Weights of a small transformer language model.
Architecture: learned positions, biases.
Each number is 50 + 15 x the weight over its row's rms, rounded and kept within 0 to 99. Layers, rows and columns count from 0. The size before them is the row's rms in percent of the matrix's.

# layer 7 attention value, 96x96, rms 0.187, rows 79-95, columns 0-47
096:16 62 81 67 14 30 50 58 57 43 62 50 52 58 83 73 58 57 53 57 54 56 53 71 49 48 68 45 52 51 66 38 51 63 57 73 35 44 29 52 60 50 42 94 41 47 41 51
095:33 33 48 27 27 20 42 71 66 36 54 36 68 64 34 24 60 78 46 55 51 37 38 51 50 56 38 63 63 61 23 60 40 18 76 65 67 64 32 57 44 66 33 37 36 63 74 56
103:43 40 53 62 48 57 59 63 51 40 61 31 62 43 61 43 60 37 56 39 50 45 29 41 52 64 24 45 73 25 47 52 51 42 68 72 54 53 69 29 69 16 43 59 69 49 01 54
091:56 43 23 56 55 47 51 60 12 40 28 45 68 38 66 55 78 39 61 57 44 34 57 58 43 27 82 37 82 64 46 56 58 76 64 25 58 52 65 49 66 43 55 67 47 31 36 43
098:46 30 75 60 44 43 60 23 42 76 69 45 54 57 33 50 68 54 74 56 31 13 55 43 38 45 59 61 20 41 49 50 41 48 48 53 55 67 35 83 37 23 39 71 45 70 58 49
090:62 61 83 64 59 65 48 64 27 41 53 53 31 64 41 67 67 53 31 38 47 56 63 44 41 59 46 42 62 57 50 63 48 38 39 64 41 42 55 76 68 52 41 50 49 39 56 57
097:53 16 43 60 59 45 79 44 20 34 47 57 42 47 52 47 58 52 64 25 67 38 22 52 43 22 58 37 37 58 54 53 56 78 59 62 69 44 57 44 54 72 08 57 49 50 47 38
097:59 54 35 40 72 40 65 48 59 61 54 46 52 60 25 66 38 28 33 82 53 81 66 74 41 23 58 56 49 56 54 36 46 57 41 59 44 59 59 33 36 21 43 55 19 40 19 37
102:45 55 58 53 42 50 46 53 56 53 54 70 61 62 50 81 52 60 46 79 22 66 45 00 42 39 19 45 69 47 25 34 67 35 53 26 20 43 46 62 73 29 67 60 66 67 67 50
095:35 51 27 47 38 39 27 53 62 74 65 56 21 58 61 37 59 39 66 58 47 44 60 24 72 91 46 45 49 72 56 66 34 59 29 45 75 48 79 52 49 52 37 41 50 43 33 48
098:63 34 44 54 57 38 45 36 48 81 46 81 69 52 12 57 55 35 53 62 41 56 63 34 57 62 35 32 71 61 62 80 34 42 33 72 55 53 38 26 61 57 14 79 59 84 56 37
101:58 52 34 55 57 44 80 62 38 64 69 63 27 30 61 51 63 53 34 67 46 32 55 53 56 57 39 42 42 48 29 39 69 40 62 67 50 56 48 52 72 52 20 48 56 41 47 73
092:75 62 38 15 58 29 26 72 77 64 84 54 50 44 69 71 48 37 34 30 49 55 48 62 40 37 57 66 28 57 40 67 36 31 62 28 42 34 50 58 46 35 56 56 59 75 60 43
099:51 49 51 34 35 45 03 48 57 58 48 60 47 45 41 54 56 66 84 54 63 49 58 32 64 34 41 55 21 39 62 42 47 21 26 53 44 51 69 33 76 52 47 60 45 45 46 48
102:57 64 31 65 65 59 21 76 68 34 41 59 55 51 42 80 58 36 41 39 47 31 28 61 52 75 48 54 33 68 23 59 57 50 36 71 42 35 41 48 43 37 47 63 49 25 67 21
105:40 49 51 56 17 46 73 77 34 45 44 17 59 34 43 48 43 70 57 55 48 77 42 58 68 54 49 54 44 65 39 73 43 64 20 21 50 61 68 46 22 29 36 64 43 51 25 71
095:68 66 35 61 38 69 74 53 59 27 63 75 51 43 47 32 51 37 78 71 68 64 46 43 45 33 42 58 66 47 41 26 34 33 14 32 65 19 39 52 63 46 25 46 63 49 81 58
# layer 7 attention output (transposed), 96x96, rms 0.234, rows 79-95, columns 0-47
094:41 31 70 45 45 40 34 36 57 52 51 53 29 50 47 56 16 68 83 40 44 34 56 70 39 43 65 46 42 47 21 33 50 55 54 67 51 34 56 57 71 57 65 83 54 55 32 55
094:46 30 32 26 32 44 44 65 43 64 37 33 65 28 76 64 34 55 52 56 32 71 27 23 49 58 31 68 59 48 35 56 60 54 50 72 51 49 73 35 33 50 39 70 57 49 71 02
097:28 21 50 61 55 56 67 45 45 51 47 30 36 46 32 49 45 49 78 49 45 62 32 65 73 29 31 52 64 61 59 39 64 41 64 53 52 47 40 38 60 35 58 84 26 48 46 52
092:49 89 55 60 49 23 65 61 52 62 56 51 82 53 57 87 35 55 23 75 72 41 50 21 59 43 44 57 64 64 47 43 61 24 48 46 55 67 58 50 73 17 41 54 43 32 45 46
092:51 52 72 51 32 40 40 57 48 81 86 52 27 42 37 40 59 45 61 58 16 56 61 65 57 46 53 63 53 37 56 63 30 22 29 66 44 47 61 70 54 43 47 45 50 60 48 69
090:62 29 31 72 35 60 40 37 40 44 41 69 68 58 39 35 78 46 53 39 38 29 48 79 40 82 64 80 59 52 33 60 29 40 62 56 76 25 54 57 64 75 72 44 60 09 56 38
098:57 35 60 55 19 38 79 21 43 57 55 50 53 34 42 58 37 41 40 33 61 66 42 81 35 37 35 65 52 30 64 27 74 54 54 35 63 37 55 40 31 81 41 41 49 35 39 53
101:32 39 40 66 58 60 39 40 73 58 41 69 34 33 34 44 41 31 76 65 39 69 68 47 44 52 77 45 52 67 42 56 63 56 27 41 60 34 38 37 49 09 30 68 33 38 45 81
101:58 49 52 74 51 61 47 80 45 35 59 40 71 46 27 44 41 61 61 47 65 53 30 53 44 74 57 14 78 44 45 57 44 42 58 59 44 36 46 40 63 53 42 63 66 47 47 42
095:32 52 82 58 68 36 62 68 69 61 46 41 43 35 63 58 51 20 40 47 51 53 59 54 66 86 42 51 49 27 29 44 45 63 46 46 46 47 36 56 51 52 69 71 13 49 54 54
102:25 39 52 49 47 67 63 80 56 39 29 38 60 47 43 54 27 14 45 84 30 39 59 56 30 48 66 55 57 43 47 78 25 23 47 61 40 47 35 63 42 76 47 49 39 76 41 22
104:25 45 50 43 53 67 45 74 19 53 49 56 49 75 66 64 38 46 51 41 36 18 33 56 28 30 64 31 46 28 65 40 74 61 56 46 57 42 64 57 55 18 38 80 73 34 51 51
095:61 54 53 42 54 44 55 67 58 66 38 57 62 36 59 27 53 52 82 37 40 51 54 53 35 35 87 70 54 44 41 49 54 74 62 17 43 59 58 54 54 55 52 26 29 66 51 41
099:47 78 62 45 61 31 40 95 74 42 47 47 57 41 49 55 64 61 79 58 61 22 58 47 62 67 53 51 31 22 58 25 18 46 47 58 15 29 62 45 61 74 22 62 42 40 51 49
097:68 63 42 24 84 26 33 34 61 57 17 57 40 59 35 56 64 58 34 55 61 47 38 68 36 37 41 60 33 68 36 51 38 94 60 45 76 58 29 63 44 53 46 58 58 46 47 31
101:42 54 83 42 45 52 55 30 31 22 55 47 50 32 54 35 71 74 37 64 59 62 45 55 60 47 31 56 48 63 43 56 53 57 74 36 35 49 48 49 48 31 25 71 42 64 19 45
090:37 66 32 76 64 60 27 48 43 16 44 61 79 11 40 57 19 40 40 41 34 51 33 47 67 48 47 24 28 54 49 52 29 63 29 48 58 57 56 39 45 52 21 62 43 57 49 49
# layer 7 MLP up, 384x96, rms 0.264, rows 0-55, columns 0-47
098:72 39 40 58 44 82 73 80 33 57 54 51 81 35 56 55 45 29 53 51 61 59 39 45 49 62 45 43 52 57 67 47 50 68 35 74 71 59 42 37 53 39 36 39 67 52 57 12
106:42 31 35 39 29 64 80 68 46 43 61 68 28 45 74 22 36 71 52 53 71 27 27 69 71 42 58 50 40 65 45 53 35 36 65 53 71 00 33 50 52 51 51 41 46 64 46 45
099:15 49 45 27 37 44 29 52 54 50 35 56 52 36 50 59 39 47 58 49 68 33 79 46 48 62 42 52 23 75 44 55 56 54 49 60 73 44 87 50 46 75 60 82 39 61 63 60
100:35 31 64 34 35 29 42 60 50 64 32 35 53 48 57 47 45 62 85 52 41 62 71 56 57 52 80 41 44 66 42 76 40 33 38 30 72 57 23 64 60 36 44 62 48 56 80 72
100:58 47 29 45 42 62 62 59 41 59 72 68 31 61 82 57 37 58 37 36 65 30 46 52 58 65 24 44 36 48 44 27 34 64 43 67 34 61 34 47 77 39 68 42 69 70 38 55
099:56 45 52 35 39 61 55 38 72 39 45 65 47 53 68 33 52 70 62 51 56 50 33 52 73 51 36 44 46 53 42 55 48 39 64 75 40 53 30 42 45 44 47 33 73 27 42 36
095:57 47 62 35 63 18 41 49 44 25 47 37 25 61 68 47 64 32 36 34 40 61 54 19 64 60 49 72 79 50 38 46 45 39 65 53 34 54 44 69 49 44 53 67 70 47 75 48
100:35 05 70 45 40 53 45 50 43 43 59 69 71 56 56 32 57 34 61 72 73 33 75 51 60 61 35 38 37 61 64 92 74 44 49 84 46 49 27 50 41 44 23 50 45 45 42 66
095:58 62 46 55 57 32 29 41 55 57 39 54 59 70 48 58 39 35 45 57 58 78 67 12 37 36 23 37 39 50 40 75 36 55 48 50 52 59 49 51 63 17 42 55 69 48 51 49
106:56 67 73 35 51 76 63 49 50 62 34 56 41 30 19 49 59 34 43 79 45 27 54 70 56 62 46 51 29 48 39 78 47 41 54 33 57 68 77 67 64 41 44 78 58 61 50 57
079:50 46 46 52 92 42 41 80 41 59 44 52 44 54 45 40 40 41 78 36 76 56 63 45 56 63 70 30 29 44 50 67 60 36 50 46 52 21 25 60 53 80 44 59 40 23 39 64
110:61 49 61 45 22 60 84 55 47 68 55 36 53 42 51 64 28 66 50 71 52 48 74 00 52 44 45 47 69 44 29 40 67 36 48 50 55 64 57 43 43 56 37 57 56 41 76 41
105:28 51 29 41 54 34 42 47 54 46 32 24 37 77 36 51 45 37 73 38 57 63 26 53 55 43 66 45 71 09 82 39 59 45 44 31 45 75 53 42 39 53 46 30 50 52 61 76
105:63 23 48 31 70 64 59 60 51 51 63 43 23 56 52 73 43 54 60 49 74 53 20 70 74 47 43 53 43 59 30 87 72 64 73 35 54 38 40 62 54 52 47 32 46 41 76 21
105:76 49 45 71 50 52 47 47 26 61 81 33 75 47 69 70 55 47 30 59 26 33 52 69 36 54 69 50 63 30 52 61 43 55 71 22 62 32 44 81 31 45 45 38 66 65 50 12
099:37 50 14 48 60 32 42 54 41 52 47 68 56 71 35 65 57 25 31 62 45 77 23 39 50 34 31 55 53 44 39 67 48 71 39 69 49 46 40 66 44 58 56 45 46 83 28 53
106:61 44 59 47 60 49 46 55 02 33 53 72 57 59 54 69 47 68 71 75 59 80 67 21 34 35 24 47 67 33 56 63 71 27 57 48 51 26 78 44 54 44 61 71 53 37 36 65
091:45 61 48 70 51 37 42 70 39 43 23 53 56 50 54 63 46 55 49 40 49 28 49 45 27 31 66 64 53 34 58 56 33 41 29 68 41 49 51 73 83 56 58 48 44 67 46 73
104:46 42 44 33 68 43 33 54 90 45 70 44 42 46 19 50 43 37 51 64 48 40 52 42 47 49 49 65 52 62 67 39 50 76 15 87 48 37 40 30 59 60 40 67 71 68 57 73
094:38 62 63 39 65 31 22 39 34 34 53 18 54 53 50 55 25 89 61 58 54 68 45 66 58 31 44 32 49 38 21 57 49 65 44 42 37 36 65 53 42 35 16 42 28 52 68 63
095:55 51 49 14 52 47 60 79 61 53 49 68 46 61 60 85 58 33 74 28 53 71 65 40 63 30 60 50 23 35 62 44 53 35 46 48 32 69 42 40 23 39 65 60 39 36 57 62
097:62 33 49 34 49 45 25 40 57 31 78 81 59 36 37 53 51 39 42 45 75 33 63 30 67 21 54 55 35 52 47 62 58 16 35 70 63 53 52 66 38 62 52 61 54 34 55 47
095:58 58 29 48 49 54 21 45 66 81 26 29 61 64 51 69 78 39 32 54 53 74 61 53 55 46 56 35 68 66 46 54 66 69 37 46 67 49 59 38 35 51 73 61 37 56 29 59
101:63 34 44 61 50 68 54 50 43 40 47 46 69 25 42 53 40 44 51 46 63 67 68 52 27 45 28 54 71 48 56 33 56 19 35 69 69 49 53 47 48 67 32 71 53 19 21 48
109:49 35 49 46 30 24 33 33 69 76 57 76 25 61 32 51 61 69 56 68 49 38 65 55 55 70 57 48 64 61 51 57 25 29 56 52 31 75 73 72 49 54 39 62 60 70 47 49
096:52 37 55 41 39 67 54 26 61 31 63 64 45 51 56 24 18 40 53 28 35 64 37 12 41 66 59 46 57 77 54 51 50 37 34 29 60 17 54 49 20 77 52 49 42 25 71 41
102:52 73 28 32 87 31 49 52 44 27 30 57 49 67 76 62 33 35 48 30 53 77 35 29 54 55 73 48 69 60 38 64 53 52 61 49 43 30 31 48 59 69 62 75 49 32 54 56
097:70 30 68 34 27 32 65 30 61 60 61 86 46 56 56 35 46 25 40 55 64 70 47 58 44 36 72 52 49 15 50 42 81 54 67 30 60 33 44 69 39 34 34 55 42 50 54 66
097:27 65 60 47 30 56 31 50 50 36 53 45 38 53 54 69 42 31 36 33 40 49 68 73 51 48 71 58 23 58 65 65 46 65 30 29 58 77 76 60 69 59 62 37 33 40 42 54
102:36 39 60 36 49 44 40 76 54 54 52 41 33 71 50 53 50 43 47 51 68 91 46 62 44 44 84 26 67 47 31 39 27 59 55 76 40 66 64 44 63 54 54 62 53 59 66 77
097:66 40 34 64 51 59 73 48 48 36 35 30 53 49 39 94 64 37 34 60 42 51 70 35 50 79 65 36 30 34 49 44 48 40 48 46 59 61 85 24 39 34 92 40 56 69 51 74
099:56 34 53 63 28 43 47 61 22 44 43 33 45 33 59 40 31 44 39 62 43 77 60 35 46 86 39 65 48 43 65 50 46 37 39 53 42 72 63 63 29 68 32 36 72 46 37 42
096:21 33 40 37 48 63 61 27 59 64 38 31 31 54 52 37 54 35 37 39 47 59 48 41 59 44 87 65 47 72 70 43 50 60 67 51 32 38 39 51 28 56 74 67 26 79 41 38
105:41 67 40 45 42 37 56 75 46 42 55 71 78 36 44 48 44 28 32 64 61 55 58 60 60 43 23 55 36 62 47 60 28 75 50 53 65 92 60 57 35 29 50 62 65 55 46 26
090:58 53 57 41 46 72 89 27 57 67 47 17 58 54 56 60 45 42 66 32 70 63 75 39 46 59 39 44 45 18 35 69 36 56 44 72 30 47 59 50 51 32 83 56 33 42 29 73
104:45 45 57 47 68 45 43 62 36 56 28 56 46 64 75 32 69 52 42 59 77 65 35 55 64 60 60 55 51 31 53 50 39 69 42 54 25 66 51 56 63 56 38 31 67 60 54 74
095:58 27 26 45 60 39 59 66 36 65 18 39 42 75 20 74 66 37 76 53 17 79 27 60 62 33 67 75 51 55 74 45 39 60 22 52 49 53 61 61 27 66 54 50 49 31 51 53
105:47 25 52 52 46 66 40 58 38 43 69 70 70 61 45 56 24 56 04 48 68 46 42 84 40 48 24 59 50 63 41 55 45 56 51 64 36 63 51 64 43 29 23 48 28 63 34 40
105:48 32 39 20 39 22 27 37 81 21 23 72 62 45 62 44 62 54 38 65 37 35 56 69 60 07 68 36 46 50 47 48 52 51 58 63 41 54 47 46 69 43 58 60 54 53 15 80
095:11 79 55 69 38 44 27 60 52 78 39 45 24 44 63 63 54 27 33 55 63 58 65 46 54 37 59 68 46 46 87 48 61 68 66 79 12 40 45 48 41 29 24 54 48 45 49 57
105:54 56 29 60 50 84 57 51 27 74 35 40 43 39 45 19 64 45 44 73 77 49 52 59 53 53 56 46 74 21 27 65 52 53 49 40 56 65 64 63 72 19 65 28 29 46 54 38
102:53 21 18 41 34 23 45 65 40 52 23 44 57 36 46 56 45 56 64 52 78 40 63 63 48 49 56 55 43 52 39 82 64 64 57 48 29 48 44 63 51 65 28 66 28 60 35 51
104:40 48 65 48 52 27 50 20 46 53 53 67 84 47 61 17 47 46 32 64 46 29 48 64 29 66 46 44 38 44 62 69 55 43 36 44 51 65 63 60 46 40 52 38 50 62 33 58
104:25 34 54 60 46 62 42 51 73 66 41 51 75 50 13 50 45 48 88 67 47 25 65 51 47 51 71 60 43 69 08 35 65 48 31 22 50 60 55 41 39 44 68 56 51 39 57 87
097:61 68 52 45 56 37 26 56 29 53 44 61 23 59 60 28 62 45 53 67 70 43 38 69 70 44 32 40 52 43 30 36 69 56 56 36 52 46 65 52 51 56 47 26 49 71 22 42
102:49 12 59 69 72 49 68 54 29 64 45 49 60 68 74 46 47 56 54 77 37 29 48 67 44 39 70 60 49 50 30 37 26 46 37 39 40 52 41 35 38 62 50 35 59 66 77 46
106:33 21 50 43 37 75 46 38 45 50 48 48 69 42 28 55 64 29 55 43 45 25 54 27 48 91 68 84 44 52 71 59 28 74 49 58 49 33 77 47 35 40 52 64 51 67 58 52
097:49 65 73 24 17 70 37 67 59 54 53 60 73 62 20 54 55 42 39 36 55 55 58 27 46 22 45 56 52 43 69 47 42 30 55 92 32 33 48 45 48 33 45 34 58 62 33 36
098:40 70 48 47 61 55 64 81 92 34 45 33 60 38 48 51 50 06 79 41 79 52 22 47 43 49 67 67 61 48 35 36 81 37 49 27 60 53 45 41 46 47 34 54 37 67 63 45
107:28 45 51 26 38 35 27 38 43 71 26 45 32 65 59 80 55 55 60 32 36 45 46 48 40 43 68 45 29 43 41 50 29 55 50 80 32 41 36 48 36 65 46 77 62 61 77 59
099:68 45 61 41 15 47 40 65 51 59 73 34 36 54 61 40 70 29 64 57 31 54 35 48 51 55 40 26 50 42 74 59 56 65 37 51 49 45 31 23 58 40 41 46 63 33 41 46
107:70 33 53 47 53 23 24 69 68 68 49 39 37 47 58 75 60 47 65 60 39 70 10 70 55 38 55 67 63 66 63 39 37 56 41 31 38 72 44 41 43 34 43 51 33 42 63 53
102:22 43 48 38 58 70 59 52 51 70 59 50 57 74 39 42 35 89 31 71 48 74 65 58 41 43 38 38 59 63 44 37 58 57 05 41 31 39 54 19 49 25 51 56 14 49 52 81
103:17 66 51 70 51 33 42 72 57 54 37 34 48 58 39 50 35 29 59 13 68 48 61 37 71 82 87 64 41 35 46 34 52 43 37 64 62 60 42 86 68 64 51 47 51 78 40 57
098:23 57 46 09 41 65 54 35 53 35 56 48 35 50 45 43 53 23 79 37 50 33 50 58 33 85 33 38 20 49 69 70 50 73 35 50 48 60 60 81 67 34 55 27 73 60 54 59
093:62 35 56 38 61 57 38 53 53 75 66 62 44 41 45 56 53 40 33 62 12 61 70 58 61 55 52 56 00 20 52 50 54 66 45 65 37 32 35 37 35 36 59 60 48 79 40 40
# layer 7 MLP down (transposed), 384x96, rms 0.102, rows 0-54, columns 0-47
107:57 52 60 60 74 55 20 53 55 40 58 62 46 47 19 32 43 55 61 31 43 30 58 59 58 60 61 68 59 92 52 53 65 40 62 60 51 67 30 71 40 60 56 15 54 36 59 63
105:48 46 76 27 28 75 45 75 41 66 47 74 31 39 20 44 57 68 59 60 36 69 25 41 63 55 59 65 51 55 48 63 41 38 59 41 47 29 45 50 60 46 54 31 37 71 54 46
101:37 56 42 47 82 67 75 49 52 47 39 54 22 57 18 62 58 62 51 60 56 44 53 20 59 40 48 42 62 67 73 42 78 60 19 37 53 24 43 36 83 90 65 42 44 74 61 43
102:53 61 39 61 65 33 41 34 58 56 36 58 61 46 64 15 71 64 45 23 65 68 40 40 40 34 48 83 42 26 77 45 54 48 47 69 33 28 48 49 43 47 46 40 48 61 31 55
102:47 55 01 45 62 38 42 34 57 66 36 64 65 51 44 48 61 43 50 45 38 54 45 36 31 29 68 41 65 61 60 82 57 48 38 48 39 49 52 32 57 54 78 71 60 61 65 38
100:54 40 70 44 48 56 77 23 42 27 51 54 63 42 68 41 47 72 53 90 46 54 35 63 41 39 20 37 65 51 57 55 53 57 44 44 40 30 40 42 51 55 59 41 49 79 74 57
090:51 55 26 53 39 64 61 40 52 36 55 51 41 33 27 45 59 32 57 47 69 50 53 50 54 52 63 50 56 34 51 53 39 35 51 51 49 61 53 57 37 65 67 11 59 10 22 67
103:64 41 52 58 52 58 67 47 48 69 40 43 45 43 15 70 43 41 67 55 42 42 39 73 50 31 45 32 46 36 42 31 24 52 57 38 53 48 56 47 57 77 70 41 51 57 69 38
094:62 37 51 28 59 54 39 60 58 17 57 75 59 45 50 33 64 69 67 53 62 41 47 49 44 64 55 70 68 84 64 30 80 46 51 56 45 40 71 35 27 71 57 37 23 00 51 68
117:40 77 48 34 51 43 62 38 37 55 66 83 39 72 20 88 40 65 51 56 29 39 58 54 52 71 76 39 49 21 30 37 34 61 54 62 43 60 59 61 41 59 48 42 56 30 63 38
078:56 26 53 61 55 61 47 36 71 64 67 52 51 38 47 39 50 35 22 37 20 63 46 37 59 40 22 70 68 33 35 40 58 42 40 62 55 54 45 56 23 45 62 48 46 40 40 66
097:16 60 60 62 49 45 66 45 58 83 58 47 35 65 43 32 25 20 49 42 67 49 51 52 28 55 53 36 49 33 38 60 52 46 49 30 55 36 46 64 58 49 36 46 71 19 30 82
113:63 66 75 58 77 73 83 45 51 55 46 61 42 36 48 33 65 73 57 48 31 46 59 73 64 54 47 51 31 48 59 54 47 18 51 61 75 53 65 54 70 36 73 49 50 51 51 46
107:15 56 59 68 42 64 44 85 33 57 53 53 75 40 71 68 55 72 57 51 57 49 62 42 43 39 40 77 35 42 61 24 39 20 58 56 51 64 43 33 39 36 48 85 57 39 50 78
104:35 57 38 45 44 48 63 52 31 72 48 65 62 58 61 87 57 68 78 67 55 40 50 29 20 49 42 73 56 58 52 61 37 37 60 62 57 68 56 60 49 71 57 65 55 52 69 41
095:59 48 58 52 43 31 40 34 47 44 37 63 62 05 51 63 49 45 65 13 66 39 58 54 57 64 56 20 36 41 48 37 76 58 50 71 50 19 41 71 63 38 36 60 72 45 65 33
101:53 57 42 26 32 47 59 48 42 71 41 35 45 50 54 50 42 99 51 35 50 38 39 55 42 35 20 85 64 56 39 42 40 77 23 72 48 63 44 47 72 40 30 24 54 30 43 40
089:34 71 59 60 48 15 41 48 25 71 57 56 46 25 42 46 71 53 63 47 62 64 69 45 57 42 59 47 53 54 73 53 36 38 51 55 49 36 58 22 12 47 52 82 36 43 33 48
109:58 66 56 67 50 23 41 35 52 60 62 52 59 41 77 71 68 48 18 56 57 84 41 57 27 37 40 22 38 58 29 69 54 53 54 19 52 47 58 41 47 28 63 55 36 36 60 35
094:38 27 61 52 40 82 52 44 48 42 49 59 25 28 32 72 43 79 32 77 25 46 53 40 51 40 52 21 56 60 67 50 62 75 22 69 71 42 58 30 63 40 44 68 51 35 54 49
101:54 37 26 35 53 82 55 47 71 49 48 20 35 48 22 78 55 93 40 69 43 50 55 74 41 36 64 62 42 50 86 45 26 61 52 38 64 45 44 62 59 69 48 44 46 52 52 27
099:30 31 44 35 37 50 67 63 68 53 55 54 24 51 56 66 46 38 63 67 70 55 45 71 48 24 62 48 46 49 53 35 57 67 58 38 34 66 52 32 67 49 30 65 47 68 47 49
092:66 49 14 39 59 61 73 66 57 49 63 69 79 40 44 58 31 37 30 39 31 59 35 41 36 64 72 54 36 38 46 62 38 36 63 52 50 38 74 74 37 47 25 50 46 49 46 43
105:27 37 72 51 40 55 69 60 29 64 49 74 36 57 45 52 55 34 40 62 31 37 43 54 58 43 50 42 42 46 29 50 58 76 55 35 45 62 67 24 57 54 82 39 72 50 44 30
108:50 45 50 67 32 63 31 61 74 48 62 56 66 66 42 60 63 08 58 24 36 03 75 63 56 57 37 72 43 58 76 44 48 43 41 51 64 74 39 52 23 34 50 58 63 49 31 29
091:64 26 60 44 55 45 57 69 49 60 35 47 45 62 54 59 74 16 47 35 51 46 50 97 50 44 23 55 82 44 58 53 51 27 59 53 40 35 43 53 80 21 44 50 66 52 24 63
096:66 28 66 60 79 68 38 45 39 67 48 57 32 78 42 42 50 52 62 54 51 30 66 60 47 78 53 44 50 55 66 56 24 51 57 46 73 44 33 61 58 37 71 54 67 29 39 55
096:49 33 39 18 63 78 45 38 65 45 42 44 49 42 50 61 29 33 52 26 23 49 60 39 65 47 45 67 62 71 36 66 34 60 56 92 34 43 27 50 75 54 60 25 50 33 16 60
099:39 36 60 60 40 54 48 57 55 54 45 12 67 58 61 58 26 60 24 63 36 43 60 28 42 46 82 67 39 56 58 61 47 57 63 39 44 57 27 55 53 31 58 52 63 35 50 42
098:51 25 47 47 61 76 48 60 43 39 74 50 45 56 56 79 40 79 52 34 54 49 56 53 51 34 39 69 44 48 40 67 52 48 30 49 40 73 61 37 66 43 25 60 39 60 70 35
089:37 34 67 45 52 65 66 64 28 37 39 82 47 43 38 40 31 50 33 46 48 39 31 59 63 35 47 47 71 54 75 38 42 76 67 76 69 38 61 70 72 62 52 46 18 75 56 30
092:45 64 38 34 46 54 40 35 46 18 29 43 45 51 75 39 79 58 51 35 56 26 87 58 45 31 57 67 35 73 38 11 33 67 29 60 53 35 39 57 24 33 57 62 47 70 62 61
099:58 51 66 36 68 32 43 50 42 58 51 41 01 58 53 56 75 68 53 65 58 16 46 53 44 47 51 75 46 43 52 61 60 56 49 61 56 54 61 25 56 31 14 72 60 51 52 45
116:49 71 50 42 37 34 33 75 68 56 43 34 45 38 60 64 79 35 50 48 65 53 35 51 45 57 25 69 50 48 29 37 57 76 66 77 54 45 43 50 46 53 40 38 52 68 40 62
089:50 43 29 62 19 47 32 74 31 67 37 50 28 65 57 67 68 47 44 72 36 56 50 56 64 39 38 49 59 77 59 42 46 53 55 32 66 31 50 42 52 73 48 55 44 64 43 33
109:56 65 59 31 17 51 69 35 67 45 65 60 40 45 42 65 35 48 72 38 35 52 62 22 34 39 58 50 66 58 54 48 57 69 56 28 45 50 60 51 63 38 52 67 63 60 29 36
098:53 44 64 74 41 31 56 50 62 51 32 53 71 35 36 53 70 52 32 29 76 64 82 57 47 59 47 38 71 68 47 38 48 28 37 30 28 26 50 58 30 48 65 48 70 61 65 60
102:39 72 66 64 40 53 23 48 66 45 41 73 44 39 47 17 55 99 57 37 52 47 61 51 84 39 36 18 57 47 38 45 72 41 47 59 49 11 49 59 60 55 42 40 45 41 61 60
100:66 25 66 82 74 46 49 35 46 56 53 39 43 56 64 63 33 56 66 40 44 72 78 52 45 52 40 31 20 40 73 39 40 82 52 41 50 48 38 34 24 42 60 47 44 57 39 51
102:80 43 61 67 48 58 59 32 41 44 33 72 37 47 48 38 46 52 75 58 29 25 29 55 65 59 60 44 63 42 37 52 37 40 63 28 56 52 51 47 56 37 48 59 41 68 49 34
096:76 47 78 42 47 58 31 34 49 34 41 38 26 62 45 48 52 56 39 48 60 26 40 72 65 45 52 25 94 57 67 55 32 36 35 44 57 56 45 54 70 50 32 46 44 26 48 33
103:35 61 48 57 56 48 56 44 73 56 41 47 32 47 86 81 45 62 31 37 84 57 61 48 44 59 45 52 45 54 70 46 31 47 68 76 60 50 60 44 58 63 64 56 42 30 45 35
103:50 39 43 38 51 39 60 43 28 49 51 45 47 54 37 43 12 38 50 55 33 59 31 48 33 56 78 47 59 33 20 61 47 82 45 63 36 45 47 67 37 52 20 69 51 52 53 50
110:34 58 43 41 74 44 49 56 37 22 60 63 43 87 40 37 64 34 68 79 38 56 56 47 60 47 51 41 63 74 55 38 51 46 53 61 76 54 37 50 56 48 59 54 42 44 43 27
106:53 62 54 44 51 23 72 42 35 43 48 29 47 46 30 77 27 68 38 45 41 81 35 77 58 42 64 52 77 48 39 53 52 68 39 65 48 83 23 47 68 62 53 66 23 58 44 49
102:59 09 36 50 25 32 88 49 74 56 31 29 62 42 62 32 75 63 40 50 49 26 37 24 30 46 55 42 47 42 66 49 54 47 68 67 62 56 47 41 42 31 25 48 60 41 33 66
107:73 43 69 70 50 43 59 49 34 13 53 63 21 51 53 55 46 70 49 40 42 69 37 48 76 36 60 52 54 79 33 11 66 58 35 48 32 23 26 53 58 36 61 58 59 38 50 43
094:50 53 42 70 44 38 29 39 49 26 49 37 57 42 71 78 53 71 40 66 52 67 54 50 45 34 69 56 30 46 67 34 39 53 65 48 63 50 65 33 51 74 34 47 62 56 33 53
089:39 55 34 47 78 44 74 45 20 56 53 77 00 60 59 23 22 55 51 54 52 33 67 51 35 76 22 43 49 43 32 54 47 49 53 47 44 62 52 65 39 65 70 52 47 35 33 64
112:73 63 58 99 60 73 53 56 51 28 68 16 39 23 60 53 50 20 50 54 65 38 54 47 57 54 66 42 45 65 37 55 53 27 22 48 64 53 25 58 78 56 38 45 63 52 47 26
102:25 50 74 87 40 52 51 07 47 59 23 52 30 44 56 35 52 31 47 48 61 45 90 52 73 37 60 49 67 46 47 21 66 54 56 22 52 75 56 61 50 59 78 40 45 43 62 30
104:62 74 56 37 47 59 53 67 63 21 36 57 44 59 42 73 58 43 70 40 44 44 24 47 48 43 51 47 48 67 40 45 47 50 43 30 32 63 49 31 63 39 68 46 28 19 45 71
097:58 41 39 59 60 11 50 61 26 50 47 36 58 25 39 55 44 51 35 69 50 52 51 76 56 31 55 50 42 19 56 75 42 40 68 33 50 78 42 62 55 57 42 45 60 52 77 42
112:42 45 46 18 41 60 27 58 53 24 62 44 49 51 51 16 67 76 58 32 67 55 25 72 71 61 34 52 53 66 40 66 38 19 53 56 45 43 71 46 65 42 59 47 48 58 66 57
100:57 58 50 60 59 46 79 54 10 73 41 55 41 57 80 53 18 36 30 46 43 57 49 50 40 29 25 49 40 68 39 49 42 68 56 42 58 66 20 51 45 73 76 39 54 98 41 53